Each number is 200 + 40 x the weight over its row's rms, rounded and kept within 0 to 999. Layers, rows and columns count from 0. The size before them is the row's rms in percent of the matrix's.

# k: layer 3 attention key, 384x768, rms 0.12, rows 238-242, columns 0-95
# q: layer 3 attention query, 768x768, rms 0.125, rows 431-435,495-498, columns 0-95
k238,099,231,161,216,249,242,196,271,225,190,186,224,201,183,188,205,129,209,233,189,148,115,183,216,268,250,219,165,238,188,252,194,218,232,210,147,201,237,141,227,297,221,263,233,205,186,179,224,201,207,223,241,245,151,100,216,207,176,196,153,181,266,244,184,186,138,212,230,186,175,178,180,188,225,173,255,216,271,147,237,174,219,174,226,195,264,287,255,218,215,202,123,218,204,206,243,215
q431,102,208,250,185,281,184,183,185,213,164,240,192,180,294,229,184,221,173,219,195,223,190,131,244,191,239,201,241,188,173,234,195,190,202,178,192,217,114,204,236,202,148,249,133,181,170,261,239,117,103,200,238,207,187,224,286,144,246,191,185,270,205,195,227,208,271,215,219,217,202,191,200,179,215,225,217,216,185,172,230,238,175,209,236,234,289,249,171,191,142,130,174,152,215,174,140,179
q495,099,209,187,209,143,247,121,168,194,221,105,189,262,212,223,206,134,191,230,230,172,220,218,190,186,259,314,298,127,180,221,140,236,236,201,202,234,183,135,233,208,163,205,209,241,140,274,180,206,254,266,196,168,186,206,226,185,228,206,205,191,282,167,203,177,148,153,223,283,234,135,188,160,182,163,156,208,151,209,303,155,207,220,167,173,189,225,207,176,234,202,165,231,217,177,173,210
k239,105,167,164,172,169,222,260,167,238,290,245,216,213,152,232,210,263,214,193,223,210,220,187,237,166,169,165,191,212,168,142,265,163,148,213,122,184,190,222,207,184,242,209,74,240,199,99,220,124,186,197,189,213,166,186,219,259,156,152,168,80,284,145,212,152,206,145,246,185,262,209,215,229,219,165,194,214,204,260,210,280,151,210,277,266,205,269,238,221,267,260,197,208,264,285,213,204
q432,100,228,191,220,216,122,127,160,166,185,282,187,243,188,200,162,172,177,191,186,186,205,227,260,215,230,135,161,202,190,190,279,141,182,188,174,229,150,213,254,205,202,195,245,195,132,115,242,201,151,159,192,252,167,183,192,196,195,206,232,233,150,143,202,177,214,241,147,228,210,202,109,188,230,128,225,202,159,142,180,233,231,179,154,192,260,152,201,289,133,223,214,267,197,195,168,238
q496,097,173,274,198,156,257,174,246,214,263,127,128,227,261,185,221,203,190,154,136,259,244,200,196,218,166,340,122,154,207,227,213,235,253,186,175,182,202,123,148,177,161,175,196,263,105,210,167,206,169,179,204,238,211,194,147,194,176,192,243,168,185,164,208,214,312,199,238,199,199,181,309,244,146,202,161,209,241,113,188,208,168,203,155,225,171,213,161,288,197,153,166,253,220,186,258,226
k240,097,273,168,144,264,218,230,252,234,188,204,249,240,173,151,211,127,235,209,247,190,182,133,269,187,198,165,230,141,176,251,203,205,183,184,141,159,247,198,267,191,159,183,177,110,207,189,165,186,215,260,204,149,215,248,230,166,173,147,146,256,204,174,228,214,213,252,212,261,213,228,239,105,184,250,258,258,216,149,257,226,125,233,240,197,178,146,222,120,124,289,210,167,177,203,177,232
q433,098,231,217,217,248,169,243,133,228,286,278,216,149,213,191,184,127,152,207,209,277,268,189,195,223,160,223,156,240,276,221,291,214,194,208,223,189,281,206,192,181,224,240,140,170,73,211,192,274,240,188,183,249,191,157,245,165,181,157,211,148,204,169,211,225,188,229,228,175,206,187,164,228,192,204,169,263,276,252,219,152,297,255,217,266,204,202,227,184,176,228,251,213,245,141,215,146
q497,096,219,247,149,173,175,228,178,154,203,171,185,203,169,278,206,148,244,148,139,178,173,156,187,233,232,234,208,202,316,213,182,183,220,173,203,191,241,192,181,210,199,230,210,164,217,276,207,182,193,295,193,203,195,229,210,118,255,166,160,147,261,194,181,94,154,172,250,232,126,257,216,219,274,169,167,143,212,174,136,242,170,188,119,237,239,164,195,145,192,246,170,241,135,182,202,144
k241,101,179,107,161,247,129,175,221,227,207,241,197,266,198,201,221,218,162,228,231,188,196,253,190,140,218,171,153,217,158,183,153,140,216,174,192,206,218,193,167,178,233,297,211,190,305,270,191,231,240,212,229,297,203,193,218,210,241,211,175,171,220,138,180,153,158,200,163,225,183,253,217,184,155,270,210,183,220,235,156,212,177,232,192,207,142,217,190,201,290,204,135,218,177,262,132,238
q434,103,152,179,186,267,139,200,202,182,262,222,217,233,185,203,178,234,255,110,152,209,200,279,204,155,247,212,294,166,186,197,244,248,235,235,163,247,232,197,109,225,216,242,205,247,169,224,184,210,187,297,143,215,220,214,215,84,178,233,177,175,230,168,224,125,239,196,229,210,215,209,212,205,173,159,149,155,166,163,234,191,206,164,193,178,244,187,210,190,236,184,258,189,256,270,221,232
q498,108,171,185,152,203,244,221,214,233,172,133,238,154,155,183,232,174,241,228,223,217,181,182,212,220,194,153,265,206,248,187,246,185,234,196,179,155,189,179,252,194,171,194,169,121,147,179,210,172,216,177,201,241,123,168,206,191,169,237,197,202,233,199,97,193,191,277,226,213,133,173,158,229,165,162,236,137,165,218,257,194,229,221,215,261,166,163,175,208,317,153,201,172,249,207,291,177
k242,101,247,271,186,201,159,163,175,125,165,186,255,226,164,155,178,258,215,184,208,131,177,182,267,208,231,202,95,256,180,221,195,215,222,240,219,222,205,207,219,238,214,216,157,247,226,205,250,241,175,165,153,186,170,180,169,130,210,162,187,192,176,234,272,195,180,186,237,252,208,201,186,148,257,236,161,218,219,153,171,225,174,191,219,214,249,131,204,156,232,202,192,261,227,171,145,231
q435,102,229,182,179,173,195,189,200,183,126,141,177,249,240,287,252,205,201,243,220,183,159,177,230,201,225,188,224,217,184,215,308,213,222,161,126,139,239,194,207,214,209,205,130,174,225,169,225,173,176,231,115,179,215,152,204,247,219,197,120,222,174,230,240,202,260,169,217,214,242,220,193,183,267,151,282,260,164,230,192,115,227,215,212,186,176,187,224,159,225,217,103,156,199,248,188,208